config = dict(
    n_layer=13,
    n_head=4,
    n_kv_head=4,
    rope_fraction=1.0,
    qk_norm=False,
    parallel_block=False,
    lr_mult_down=2.0,
    beta1=0.95,
    decay_fraction=0.758,
    final_lr_fraction=0.05,
    dataset='wikipedia_en',
)
Each number is 128 + 24 x the weight over its row's rms, rounded and kept within 0 to 255. Layers, rows and columns count from 0. The size above them is the row's rms in percent of the matrix's.

# layer 6 MLP up, 768x192, rms 0.219, rows 570-594, columns 128-191
size [ 80  95 105 100 106  97  98  81  97 107  97 103  97  92  94  96 100 104  95  98 128 103  86 104  88]
[[112  71 133 138 129 140 128 182 129 162  91 107  99 132 111 108 100 143 108 172 122 188 146 126 118 130 135 160 117 126 153 142 109 200 138 140 108  97 109 150 122  96 161 155 102 126 144 141 126 135 154 123 168 142 147  87 111 139 103 140 132 178 152  91]
 [179 124 138  96  90  91 138 156 126 132 142 114 134 115  82 132 147 158  93 103 107 168  88 124 117 108 151  95 115 102 137 121 111 124 129  89 143 141 165 101 118 147 133 141 115 131 119 112  90 133 133 158 113 128 113 158 128 107 111 128  91 154 161 147]
 [101 123 178  97 127 127  60 141 131  76  84 138 139  76 131 100 140 113 131 104 123 144 159 110 132 170  89 116  84 110 116 122 146 112 124 157 146 126 100 144 146 123 140 102 159 121 160 106 106 168 118 121 135 144 113 146 147 146 172 180 139 141 109 123]
 [121 124  92 133 136 108 169 137 160 134 156 136 128 104 154 149 112 128 160 119 136 138 121 165 123 119 151  79 148 158 139 153 132  90 112  78 104 107 120 159 129 152  95 102 121 122 158 142 123 119 119 126 103 124 128 105 142 140 117 163 132 128 123 134]
 [119  99 107 153 101 131 122 125 113 127 139 134 134 147 129 104 106 162 141 155 108 120 124 112 106 114 103 183 112  91 154 126 192  93 139 114 165  81 159 141 168 127 143 185 150 119 162 102 119  83 147 157 110 100  95 122 115  94 157 141 177  91 144 124]
 [152 160 153  94 115 158 142  85 118 115 136 127 109 146 126 147 164  69 145 132 116 124 121 152 133 119 196 158 165 142 134 132 122 105 124 131 116 120 107 122 156 133 128 124 101 118 118 133 107 148  95 125 167  93 128 135 141 112 140 125 198 144 106 106]
 [127 121 119 122  74 107 115 108 113 143 139 115 135 121 147 132 167  94 146 119 187 113 112 129 147 133  90 147 133 124 120 140  94 124 140 112 160  93 170 140 129  68 145 116 132 122 142 132 150 101 139  98  99 123 145 129 128 142 156 122 185  77 139 173]
 [123 117 119 166 131 103 145 163 105 106 129 134 105 125 147  94 112 142 114 120 111 120 123  91 146 148 117 135 154 105 131 109 113 133 117 139  74 124 100 109 125 136 114 136 116 107 144 169 117 164 171 146  70 164 148 151 154  80 138 134 176  55 178 118]
 [132 116 142 112 102 171 109 154 116  77 138  96 140 193 133 135 106 122  99 153 107 132 145 121 156 138 155 115 139 107 128  95  98  99 100 119  96 112 132 117 100 113 106 102 145 143 144  96 162 118 176 131 127 147 123 115 142 118 118 138 101 128 112 144]
 [127 179 112  85  74  93 143 115 158 137 107 113 130 120 170 113 120 131 103 150  63 154 108 132 116 129 158 145 163 149  95  86  92 139 162 119 149 146 166 110 136 106 121  94 135 113 106 120 143 157 108  62 123 107 113 135 161  96 151 121 118 146 128 119]
 [133 153 152 102 107 135 156 106 141 136 116 131 132 116 115 128 142 125 126 166 160 154 124 134 131 167  96 154 146 157 125 168 154 147 117 129 111 105 109 115  78 110 112 134 142 111 169 121 119 139 132 110 165 120 153 169 140 108  73 118 169 152 151 154]
 [175 163 103 142 141 158 115 156 130 124 115 142  84 120 147 137 115  89  97 166  92 137 134 164 128 120 132 121 127 113 121 118 116 126 113  89 167 159 168 110 113  80  82  73 115 115 157  94 118 149 127 139 130 123  95  97 104 144 122 132 145 121  68 135]
 [113 109 127 119  70 169 145  99  93 134 135 163 180 148 154 172 144 120  94 140 175 122 115 169  89 143 147 124 164 163 120  88 140 120 114 103 124 119 111 106 118 159 106 152 154 126 106 105 143 116 128 152 137 130 148 105 130 109 142  98 145 159  97 124]
 [ 94 126 169 147 103 166 113 186  83 140 145 123 128 123 118  98 146 139 105 118 149 135 113 147 116 130 109 141 115 136 143 126 150 111 166 147 118 134 136 164 141 137 116 132  93  98 158 118 154  90 124 107 134 140 117 143 169 153 140 115 128 130 144 137]
 [139 144 117 150 138 144 166 123 140 174 114 159 102 128 119 120 121 134 108 117 121 145  97 108 162 100 131 147 104 113 161 118 132 137 133  54 113 147 136 135 105 114 143 129 106  59 163 171 107 176 119 137 119 119 142 150 110 109 134 139 128 114 152  94]
 [ 89 133 147 149  82 118 137 126 127 100 110 139 106 127  72 167 125 139  86 180 109 132 160 142 116 152 144 147 100 116 121 109 138 122 145 121 165 164 136  95 157 123 168 129 133 141 123 106 117 124 109  85 120 107 160 147 121 121  95 167 125 134 166  87]
 [153 115 148 128 115 110 121 127 104 141 132 159  99  71 167 143 124 123 175  89 130 169 189 119 136 118 124 166 124 150 133 135  93  84  94 131 119 139 143 157  86 156 116 155 138 130 148 147  92 129 178 146 187 147 148 110 127 180 130 107 141 138 101 153]
 [101 157 104  99  99 120 102 106 142 134 122 116 125 113 161 104 152 128 113 157 125 147 158 144 120 107  76 185 147 109 122 152 151 115 112 143 115 135 127 118 117 140 159 151  97 136  89 139 128  98 107  59 153 124 111 136 154  91  85 153  73 156 129 128]
 [ 67 114 169 183 136 139 134 148 121 125 127 112 129 101 139 151 139 120 169 117 172 134  92 117 146 131  67 144  86  99 128 152 103 108 177 138 150 115  80 115 131 102 138 135 142 133 161  92 105 150 139 131 122 130 129  93 160  91 155  92 130 120 111 147]
 [125 104 158 147  95 170 121 146 124 157 146  92 129 177 126 137 106 109 112 154  85 149 114 127 115 143 132 147 137 117 145 122 123 129 105 163 118 122 166 136 143 120 171  97 158 113 119 129 128 121 143 165 142  85 129 115 165 124 132 124 116 153 113 147]
 [176 111 113 157 133 151  87 114 170 157 139 149 101 143 164 104 103 159 127 108 137 141 108 104 120 131 122 135 137 133 137 142 153 123 128 130 135 121 143 122 157 136 131 157 136 150 121 127 124 169 160 144 129 157 166 175  89 101 177 107 154 163 162 141]
 [ 96 103 152 116 153 129 182 132 132 115  94 112 158  58 137 129 138 140  93 128 117 159 104 118 141  96 122 128 129 100 123 161 145 118  86 102 144 114 154 115 134  70 135 127 113 169 148 123 105 170 183 139 121  92 137 137 152 123  79 125 123 143 127 148]
 [120 113 138 153 147 171  98 134 123 102 110 107 140 137 108 149 135 149 130 165 115 154 134  77  96 154 114 129  92 151 171 102 143 187 177 105  99 136 150 119 148 152 144  70 128 125 117 111 135 127 120 106 132 118 120 103  94 154  86 164 156 130 160 136]
 [ 93 140 107  99 126 127 144 103 111 124 116 130 100 180  82  91 113  98 107 112 132 127  80  99 141 129 132 110 160 152 131 124 117  89 149 143 126 119 160 119 121 126 139  93 115 120 126  69 146 138 136  92 187 149 210 143 100 117  94 124 124 138 120 113]
 [115 149 128 150 124 146 114 162 135 107  99 134  95  80 108 160 122  90  94  74  98 143  98 130 142 123 177  88 155 143 123 154 148 158 132  85 118 112 137 125 110 142  99 189 140 147 127 136 124 140 126 144 147 128  56 146 133 140 156 114 140 130 139 102]]
# layer 6 MLP down (transposed), 768x192, rms 0.219, rows 570-593, columns 128-191
size [ 80  91 102  93 100 101  93  79  97 105  92 100  95 101  95  87 104 101  91  93 133 101  91  94]
[[139 103  95 137 135 119 133 129 130  99 117 139 153 108 126 154 123  94  86 148  90 102 132 127 163  82 135 144 125 137 112  87 141 134 174 109 112 100 123 156 138  98 128 163 147 132 153 132 160 126 149 148  81 102 136 142 137 171 127 118 116  94 136 107]
 [ 90 124 149  92 150 108 140 128 108  95 133 130 130 136  88 142 143 105 141 115 120 154 178 144 157 115 121 110 111 118 129  85 146 101 167 144 150 133  74 128 111 113  75 152 112 121 133 111 130 134  91 160 118 122 140 119 157 139 120 118 150  60 100 159]
 [ 87 111 133 158 153  94 127 139 141 143 126  73 132 107 132 123 113 171 111 147  76 155  96 124 129 140 108 108  89 103 136 126 128 160 192 125 117 172 133 157 134 139 145 153  95 113 109 130 159 126 109 190 115 117 159 127 147 156 136 121 149 162 120  91]
 [152 128 130  98 146 122  90  89  92 132  98 179 139 179 113 107 138 113 100 115 116 101 120  93 137 110 114 139 118 101 123 170  88 135 153 169  91 135 133  95 145 143 136 146 131 147 120 119 161 111 122 134 167 153 107 112  95 137 115 116 129 108 116 131]
 [150 133 140 174 179 137 151 111 131 154 156  98 137 116  96 117 110 136  81 115 168  92 158 175 124 120 152 136 123 106 108 159 141 121 137 101 106 131  80 166 108  84 114 105 158 146 177 140 136 147 122 122 106 127 123 106 115 137 137 180  92 133 126 127]
 [119 144 125 118 141 165 111 142 133 140 173 103 148 135 156 116 175 201 175 136 159 154  62 106 143 159 125 135 145 188 106 135 186 148 121 132 120 136  97 154 105 118 141 117 113 116 127 119 117 116  86 144 138 137 121 139 143 109 143 141 146 146 156 113]
 [130 118  89 130 137 110  91 127 133 143 124 130 131 176  93 176 127  67 108 111 117 130  98 134 103 124  97 152 165 121 152 165 101 150 114 119 139 151 150 144 135 139  98 135 135 100 126 129 102 146 172 131 134 149 143 112 115 116 111 137  81 155 129 112]
 [125 139 149 141 160 139 139  97 162  87  72 119 139 103 147 139 142 122 108 108 121 136 163 138 120  82 118 180 168 158 135 126 143 133 104  98 156 149 114 136 116  93 125 118 141 146 156  77 158 130 120 155 148 130 146 137 111 153 112 104 127 111  91 118]
 [123  86 134  98 156 135 126 104 148 117 103 158 153 111 128 124 142 147 119  86 118 144 112 121 154 111 113 124 143 149 124 101 126 112 126 138 134 133 113  86 112 104 114 112 193 136 134 131 131 136 130  74 124 149 139 139 158 112 135 171 100 106 184  99]
 [139 102 126 146 108 104 162 110 166 161 154 117 138 164 102  75 133 113 103 134 145 179  88 116 141 129 133 113 117 163 119 152 122 114 106  79 155  88 139 120 108 107 142 113 111  81 120  70 143 109 115  75 130 155 111 132 158 121 158 131 123  90 125 169]
 [150 109 105 112 108  98 181 188 110 133 119 123 107 129 115 176 164 127  95 121 106  92 118 152 128  97 130  85 117 111  73 118 137 130  85 126 125 107 124 136 126 119  99 118 155 117 113 141 136 129 143 116 164 162 159 161 166 151 147 118 122 152 158 164]
 [149 139 132 149 176 140 141 116  82 105  78  83 137 126 163 109 178 128  89 134 146 101  67 117 124 149 116 126 198 123 118 156 120 129 118 176 131  89 104 137 132 148 103 120 116 136 145 164 116 144 119  66 132 189 110 172 157 131 119 126 176 118 128 138]
 [ 91 135 133 163 116 122 141 150 149 104 108 148 129 133 131 156 137 156 103  86  94 160 161 112 159 117  99 122 129 145 107 135 138 141 106 118 131 125 111  93 128 167  97 144 108 151 103 145 127  88 154 123 109  90  63 153 176 133 149 116 130  94 103 130]
 [ 90 144 138 153 146  94  96 161 135 100 101 157 126 110 119  83 114 107 100 147 176 159 144 124 121  98 120 113 124 162  90 154 117 155 113 156 179 111 138 105  96 134 103 138  80 149 145 122  85 129 131 204 174 116 176 169 121 153 106 128 124 125 114 133]
 [111 116 134 149 160 119 154 139 125  76 169  86 151 103  87  97  81 136 171 139 166 141  81 123 132 100 133 108 121 130 123 157 141 142 147 164 161 155 135 143 103 145 133 126 125 141 117  68 179 110 139 147 113  91 183 106 170 146 133 105 125 104 118  78]
 [177 122 127 136 110 138 117 107 149 145 158 124 100 132 163 125 145 110 145 113  98 124 135 192 112 134 122 159 137 146 144 148 119  92  86 112  95 154 107  83 102 139 145 132  91 139 127 150 147  98 112 110 133 136  92 144  96 109 125 138 115 134  93 145]
 [143  96 110 145 140 112 162 160 142 126 145 120 134 160 115 151  90 107 131 147 187 142 112 156 142 133  95 139 118 143 131 143  93 148 128 144 163 147 137 165 112 124 147 147 105 159 146 138 105  97 137  98  61 119  73 109 133 153 121 164 114 103 131 114]
 [104 110 131  95  83 149 106 125 124 109 106  96 108 107 101 144 113 138 148 164 101 151 173 166 109 136 101 141 125 135 143 169 114 123 134 155 117 145 134 135 170 157  99  95  87 140 160  97 129 136 176 148 145 111  77 130 142 130 144 107 136 117 123 110]
 [179 104 146  88 101 112 169 107 123 169 147 156 113 168 131 133 142 166 106 115 157 106  86 148 113 120 105 141 130  94 150 154 115 163 152 130  97 106 107 121 137 114 124 108 140 154 185 112 117 123 100 107 128 145 148 132 104 138 119 142 139 129 160  75]
 [113 130 161 116  86 131 120 163  95 144 141 121 104 172 141 112 117 139 121 118 126 123 104 134 130 135 125 118 106 141 107 150 109 128 133 139 129 129 134 232 136 111 142 122 102 155 120 143 129 145 134 104  82 155 160 139 151 132 146 127 169 146 160 135]
 [129 106 135 123 132 122 101 173 187 161  98 147 136 108 108 127 124 136 154 138 160 125 113 117 133  91 143 112 117 117 125 175 130 121 131 129 126 113 150 106 174 143 164 111 127 181 135 118 107 130 136 149 139 163 125 132 102 130 147 105 104 169 148 140]
 [102 101 124 161 159 134 123 150 150 134 122 130  78 135 133 139 131 130 121 125 141 122 154 122 113 149 147 108  95 127 148 110 106 139 113 121 130 156 103 132 140 144 113 148  92 131 135 127 106 105  97 116 172 130 124 123 143  84 143  79 131 117  99 147]
 [174 100 149 137 169 118 109 143  98 115  83 178 118  86 152 128 131 137 138 102 113 138 128  98 124 141 151 155  83 120 134  76  87 144 121  91 140 136 154 109  93 167 163 118 145 126 105 146  94 141 119 144 124 169 166 120 149 138 158 113 132 108 113 145]
 [100 165 102 110 112  65 121 171  97 136 119  97 121 116 110 153 110 134 139 137 104 151 134  82  92 109 137 134 106 140 106 117 117 136 135 131 158 109 101 113  98 105 117 152 162  90 131 164 101 106  97 153 142 123 130  82 150 138 125 103 107 109  85 156]]